config.yaml
num_hidden_layers: 10
hidden_size: 384
num_attention_heads: 6
num_key_value_heads: 6
head_dim: 64
intermediate_size: 1152
vocab_size: 8192
hidden_act: "gelu"
norm: "layernorm"
norm_place: "pre"
norm_eps: 1e-06
positions: "rope"
rope_theta: 10000.0
rope_fraction: 0.25
qk_norm: false
attn_scale: 0.125
bias: "all"
tie_word_embeddings: false
parallel_block: true
init: "normal"
init_std_qkv: 0.0209
init_std_o: 0.0209
init_std_up: 0.0209
init_std_down: 0.0
optimizer: "adamw"
learning_rate: 0.000776
beta1: 0.9
beta2: 0.99
weight_decay: 0.19
lr_head: 0.00549
max_grad_norm: 2.0
warmup_steps: 532
schedule: "wsd"
decay_fraction: 1.0
decay_shape: "linear"
final_lr_fraction: 0.0
batch_tokens: 32768
max_seq_len: 1024
doc_mask: false
train_tokens: 282200000
max_steps: 8613
dataset: "wikipedia_en"
Each number is 128 + 32 x the weight over its row's rms, rounded and kept within 0 to 255. Layers, rows and columns count from 0. Numbers have three digits each. The size before them is the row's rms in percent of the matrix's.

# layer 5 MLP down (transposed), 1152x384, rms 0.0345, rows 793-858, columns 336-383
085:083159099145098116119154196122110115150137118076133140120089124110136174127150089141116104126113146138113120233153098128165119141069144149134105
103:077127130120086147166082103155126155098162162156105122230133112157151146149079170126102164107118157122166106110108130150123094129128167141107150
090:046234136167124114175107112175071139145105111089143178135167100172155130064193192134151120064093122089097132075115092169150149081170139167138098
098:174173122138150134129136109133127098142160129176116132123132112125108148156108084160095136056156111123153115084130100148107150119199122118109124
113:138162134115108097089140155110161140105104098183093113096129129102087079126255094110171157094149106147134096143109116133136152151096129118070143
094:152179198130147100169144077104184107083195144112153110155155145155093085113120132128138121103133145154144154168118070082112165179130113184159110
092:125031118191169138144146167176130155125123101131149132116182149105159133124142152094148139147177131150153134095106113124155113104174127150135135
123:122087165142117081102119084104100104107207165188104143169086103076125158123144174128101085097112136083100136103125174149129115202077118144107152
102:097119106116129121154117084138129118129169154079147187135105142057080088103121143128087151124154145123125180124149094079152124158124137121143093
097:096094161104155140180100106179151114157117124103083122134188117179156128106156150124156082153129159148054142129173155157087152117152120175162127
087:136080113141176123149140138089106141132084153095198213181170138158091108129237118101162179137108163047062113118092146161123165082091152104069171
100:091138165117146160124114121133130117101169129090151153032156118128118134120179105117129117099142096061070155193136067100127152159148122160090151
103:128096133094139134124082123128138154130135157108137117074148126121209152092198143099107142116210099180146137102114127066101163127109153138138135
099:169131074098129140181090114137135145153140137116134080154137104135160171139118208125110054140097166107032132154083048186099121094133104123084108
098:120169139113140106172075063195120198109106138146117132103093106150140114059136107093137143135136092129106130072161083185108105171160128155173126
097:160114060088117115124123159115109130104107084109133136199133137140078131130183101086097118068118113131175087187160110087136093083178185059123113
096:122166083165114122148190115155132121144095131111170135148120088107143065092081110169160175096131147111147191174133134109157146137100152114145139
083:091161144138079124160104148103083077058093141142139136156187172129129142115221100136163106149088143149055141139167086151110109119131152133133089
095:072152132145111103093139134168125101155151104132105108101039111146142107060096146105126081095089119156177174138159115098206193142166184106125092
087:152168152112108127152146093123112112086159109141103138109232121158118186168170114136111126134136120187078130105148078112112118186146131148090126
107:139085111099164075151090154164146168136139125141080099061139148170157092109138132174181157082132131155159102132111131110136130143138101144137154
112:160204175118120143128149129123151170104091139139098131122077139155119121106105096111087089098176191154129125038078097117124128159122128164154107
095:090127167152150080128163151191132130126127149135110107125152147115109164156180115165126106142102120092097109098109133120102090170148079117120124
110:129118188159157132120112146119074111093123052109112078137087123156104100131154109149173120170116141166158081078128154092121181110097080127143145
087:064187112115120082177134109090154155074108146109104143152092116145104081129234100134148125108146104117169112198131148091149119171102121163159127
096:107169112157167081176142134099116124142056108065147114132151133116092196142105141137164178088102127130118121094117178097086175183130166192137126
124:128125213164072128064135066127139124129175113159152159150197100100055155091135131128112121085057144095121118116132131146124125129152133152121138
097:159082107111128105111102160176149165133129107094174112094126145132154097128189098120144207198087195147092121102140123084167171112140092102138154
110:115082095096150142192185087130106137118169115135121090090134109082200150114097115111149163146110110199087127139141080151151155164157159157102143
098:085095128139161111132150139105130120115121088124112185165151129136146177164142158132107148183098132158151107177109154130161188099089141134102155
103:162124141121099080105102104138110181175158146157087098117139154170194108112106191093143123185184086179108109152160117128098107109168214145110093
089:166111091110140094110133069114112168100142107090147130141122134130138163088204121164123176193135156163155113154128135123102144097191127133103138
095:139146121088132135140049154110114100091096182192113100122097127114087133151104080166102153046148089172188078053106097163104117193145093137166147
089:165080151124088106138099091178136136153094137156125089084180086132107195133148128172142127135141183118077122179095126140084167158236131164148122
099:162129123129138113143115117112042102196145149185146083078117082114117131145110139164161155065147130154080177155079182116108104169144150128140206
084:121150131105101083173182117117115098089129107134111114138153070149092080149255153107108128155104168151145145100160124120134115148107117120141077
100:157128109186126131106113128146086074129186083116128110131133174082138139120153159168121082137166099111168160133104175084125104148120149113147174
099:089153121164172114138127107136151176093141140148113129161133119176111135145163080130115136094150085114118192113159114093078062096131159114181081
095:120085119107114109150159093108129127095097079140131133141146115142104157120187128143115108149182173133147157081132156134106058129106131164098100
114:095215112157099118144122129108090081197123114160133109151148150136097110131178088167081112166141096101119126105064126123094105143135125108116126
116:107136138161154183104107095184074174199168113096174178127183115159187165193137163139146105143104180159116109114120075117143169122137132103094063
101:148107128070176170117139165131183106123115120119104067110122094159171106159094138090145121163080158131100184155139138115129138164163141138095179
091:121130140110152164160080102150163113161081149131077075100160141111130181183211135151121088125115172186050141180051104166110052157157088166145157
098:154142094118134116124129148167126134116121123142152150148110171109143140154110118160171161136127152136132183187194105112115122156050155099108090
102:133165157186135140163081128150073136144080113120175202157145185116113081105133113146151150105116125168101090192107134123065162139168150113122107
104:179175137115146090110166143117135101091137097140048073118198144109156131150106159052102171145146121144107166116126138145101121156201102111174126
106:128118151150147069161138130156084124132113040077135150120112120120120168108051126143101121179121095107116206131147131095133151150156137126144154
095:132155137179151157053123107121096155149119174109108132170135143143156137139071129136125183133124139171195119117127145149160089140111116166197142
097:164161143128102100157171142143107111143146115180094087116183154116117101108194169142109093194072151156159149087085120091106135150204138085177109
103:132144182137165138108128131152129093156098174116185154117158134147172132127117132113122121152103094134111109147159091164181161082134119141157126
095:191050150134102172151088072131128082173196066143154087124105155129152152102217120157110133162107142177113174111146137119138129110144140142115138
096:136228108109106135145204126159057127106131133127140069097193163095184121120137161120100137154054118189082122156086096155125150132158206136134152
105:144163121106158151106130130149160112092128180066155137029176160146052190097123115102126104124191113108093136132162138133153057169131142117182131
096:121069201140161078118163177162127098173128137113132130138096138115127141140111155192084135150203120105172131115088129202143154124146136126149111
100:114095116109094158122086103105166130204117150167096164146186200116126157132133153104141086119171154143119148107128138184084081156178106144150138
092:159131143144104173093122095161093101118210092135052101140141125131103138108163143174081139118186124123098095141106149157063114135138168117178165
097:099012182142153163114150061134053166152147134145153125148166100133115129138157080176113119077136186120084090118084102162096122181120161107134165
092:128207108150092125143166157053189104143089141122143106109188120105161131117060179129095102126145165089118128119152101153072174125162151114185172
085:124110118121078147138125178113090086112110144107119122142088131084109114119234119179137110137108092157121125111133060115154116068144107139096113
097:134124125136066159093113162095192092137103142087108169115139120122161078080139139120119053088101127116135147108064120146119141124139088160154121
111:111125164069138175127115171136156141127185123143073113096168085179132138118157119162075108118156114125075177098135094100152093185177126127108170
094:175156063119106174130120086079118158151083156144117096133129150112155124151087139093113124149153069131178163069140132120123090118120146068115124
090:120159127183070161130144096163163162114120141170125072120134134137144170101182124121159062146049118186176111188155110045116109080170109062172132
106:141180093160138110161148165173131134123085096142141234165073120122150143102132126121114098069180173086114150129058085117148174118134090083095144
111:119177034074145125146165062122111080141146142102102137156164118122057123096096126160122120105092166158062135141072068066119147184112154085133126
085:108096132115173102112125151097091152150157128145083072113040156111110076115129168156129153078082163157148162124098108116124129111121167147115096
# layer 5 MLP up, 1152x384, rms 0.0387, rows 794-859, columns 336-383
099:086086133135152097137085155096167120112109140130120125092081093080124128097075121166197161062174141100095196120121112093102111077125161087109109
101:132082167094135158097047107112157206129127153171130104153116179178134144187156150116135145159159070154177109140167128173158147111138165135159216
099:135131177125169083104120124102129091145088189094199214149142165059170112055142150134132134121110121127134169067092164123082095134049124140087112
116:126132163142148118147126148164163161115040087104155186193100159115057085134122156096182139044183153119095032167177190128148108128120110073133158
097:150131097216143153164143157136100165143089105129120207173120178101123094122118133126142142094173140092114077116087152195140088137129099109181103
092:135122179127149143138078069056121125078092190097158159102094109124137123151088129121137190139132123147118126087176117106115119148139170143112161
113:115044140167194089095135161101152165057119120110168106164128052140113092157100115164116167167162098159164136111128178164148117131107090102159105
101:165081177118096125107159157138128116161126088134083096152136100141115090184104128164144157118121097112122108138109148218134105182113097150137144
094:103116120140153120083098139134170057085143077123128148109081099140158107122111146107135154123134074134130126042171146165117162166105133095190170
097:125182148168148076081118078084139074131064137157142143162089093099135121131095111149138098163161119155108152127120192145113064092092152093225185
097:117074154153128115132062170093144099057054178124115093121112089112119159154130107169154130149128110115181081126119132132084119108148135136142095
107:104120144122164140068171215119199130176057118105172107152111105091123141128119122134128132133136140128139134116153113171090169167129186075116145
098:126159123119094133165142193069148141122119088166106126105108163159119117100104057136179178140112083131171139151157097148125081153140122133140119
098:143105135111150098138113133070136093091078123125131138163109173104166148181111082093189113129177132093135111101148112081106127127083116156139148
105:142173192153105093110055219080098138134110180175136142169121122113155092152131062097123082093095122119138122099121149155116142142190062106134165
094:170112180155122148121150143148165139103158090081134086112118121130111130145119192081100109135145060194158156039163154161187149165143092095121135
089:144064091134180120071166165079144145134104113124107114087100086085104153079158180160151156074109123097152149127111170186155071124122136110100100
098:110059146132150112098095122119098124128120124157172138175138092100151143146114143100145180162143185147066097138091136137064133141081094156107146
091:114091128133097139153081125092140172123100179137134110137097128136104102110139136102194135122157148091154081144126107086145160135148091032145122
106:131122064136157070164134152040154122166089175143113182126125154146126136113132085156111124092160074169121072080145138131138099087118124064145146
107:149164130176153103125111162049193151069101149100119168163087132128110111105109084102147103148169127129119110145190144136161072096149083160137110
101:118127127102171152112110129091128107133079130127145130198094132124084068148083154125189181104137136103181095123135135191069093108134084138162086
115:109106067156151064076097154090142083086069127120122124141085110122111099128114140137110154136154158201133139103140141157098093162094123127128193
095:182107150141197124096051100130110141111084170149143134143137130148151151125099120145150126123145128162127086136086172178031118128119091135089133
093:153090114116142163142092135110122115078136067174144107125095149130082102149144101130107123146105132062146083073114097119147086093147112061124138
107:115089140090159078088105152081150087078147110151103129124108109069103086116114104100120127182158053131231122074192130120084043131126131100143131
099:089129189197219116141085128081160129087098135128136163113118086120149084125125081137109135106166096081113122124070096174081113174073185116128158
106:109108090123192125139087091121174115072140075144154145135108139108075115085101093117191131135210102139078133133158130135092126130083095101133115
101:135085092148142099079091145168199162126102088117143104164117089091141123108145143155176077107178083090121134071117148191110130105099125097210138
101:112128152164165063164140147131112141142141116112090220099122129124107142130106145130126131097197134153125074131100143093144146125130118096143125
096:111153135141167164122087145124142119129131121139086140086095152145140128180112095180148092080175063083119109109129142103077161098146146143074128
092:056137163172191099083126127131210154163144122121147177126099134162151080092111095176129160116087053112098173144133155169080068097134137113113098
082:106107122169139145120142159146053108123143151090130155126089198091131062086074086074131159114098110164208118093081120121115129155140153153214117
096:092098164093102098108136106149157173093096144138112188165155134180120121116115093085154106090153066097155111113188095174121149106139152104093137
094:139164150085219100093119134094128120081074092123150150107091117098115112153140143148138114117141129104168137136096197150111090121123110107150126
102:156141130115188152159132105137132206113093153143093130133106100145146127171083141152142132101091137100118182157079148147170107161128108124125135
103:141089108134194099147069126075189130134096178121140123090107166045123115122121156085228161085171114112087083128126116138126134129100068197084135
097:134175208140152132133096143153142109127107138124108163152090096085115038111113065111138128127147100104112095085157153112154127133099116138134088
109:149123159110207123144101155061165132041095125135109145105164121134094090150097125116169203142204158149126104115180139190068088161134108090135139
110:082113144106169102093134165055132133153147122169102117105084111088154155121057063104153090147121129098126139136160164192159111150117107123132214
092:069135125199132078077133146141087142140163109150074176157088176020115041119097112096115084109169104155148097137115121144130093160137150068141100
089:156130150146121127170123138115105175130133084187113160108111149154132107096119130095150172110140076131143109023195108095156151147086122090171137
093:148128169160185102112128093148160150149095098163109100193106095141095120077096168109133132058118147122116081108130085124135041139158114141152148
101:186097123110172114117133141104162086111049112191147104106113128192102185153133119168121124135106114138138103122161130129092071149105170136109119
105:121156105150128102091130080147090151166115088147116146160111123130061093132115171155102095145141107081109127096162141160083022163111099190143175
106:097146139119139117137137173063181129159094136181090171083115114072134117159094076111156099164198131118143159123143106101147130110090126068136130
097:084101123132144103164139131131148108077144052208147088120104151128089137105102134132073115132145175108084125082156172062168119147051116099127111
097:041088176204164108125087120139132155107109130122169169157110148121111125086164146096155138088147114114123092146191205149148133135082075174101128
099:124100098165163130164094130079147145105148148169110100160099112114109095183091128089123119086135144145191110135115128143111116140103122138103074
096:086119154144149105110113130029139204118072141118142124069115060094108106155136120043199134118157158129131094174172137194093086105081091135156110
097:096066142191135035115103166117135207094106126128126154183147172095168117118163137160151147094122083153165143161129170143116127099113130154074075
110:122068140141138112068114174098144154138088068128165140092101106073106107077118136197154125144155091144129131131093163156088073118109118115206129
095:097121083123099158152099071114114176078178108120128137094096114095128113125086133099162123132119110088154158091144092103110088163101163100113104
099:111121152189166133182098144161075163093149146051158156139133123161101094143091126098156152123129171134120121143061101098132124132140114091172125
095:112129149117194090164128165075121174155106143070167188087123197178186126147124129120125138113074105129141186092149109105094134085098138141109093
106:125119103093173152183089161121128128073117111131164122122110097141138197148099091145208111150155119087140109112133099114092080114154051147120124
095:136160089143107134147099112137097146116134105147137155133127103060100092087111081171149166079112114170139109124129120118167036096154095116059118
090:130146104147161123118143073088164145077055137145146149120128132106109188118158127121133172157147163131118049164097172141120115154116128115165150
097:111138149152124148139075164139066134128108150130121157125114155102130138185132134148121128132156140104156179124167162124104113117147133129142170
108:115152105213121121153139137107159157089132120143147163137103130109095106111101162098133182128122134108179115130124155103124180085070154099164098
096:092110134162167138184145191129106141118120127106191152147134119127080113114101174103129107138137168123164124171141146126139145122130102169162134
097:131121154156114170114167105127087134117134102131102147145117089100125101147124143083133200080139139106103138142084142138109111176084088148086109
099:092115140133139133097111130062127062119093157096077171117127108109113085066132155121214092126136103184128191119167187132138050157100125196136129
101:135104124135123115098134173142144193110139094151170166137102109125087103167094104152172151127191164093151106071135124075159130123121111068236128
094:140151241194138147071119128165120124107123147100169154158109076107139144153111171070156132136145181127087168062115117196071119182134135128155169
100:140126098143117108054115158138190133061106123170154116084110107074161140104119144128189147141121138154134146112099127106127070144105094137096183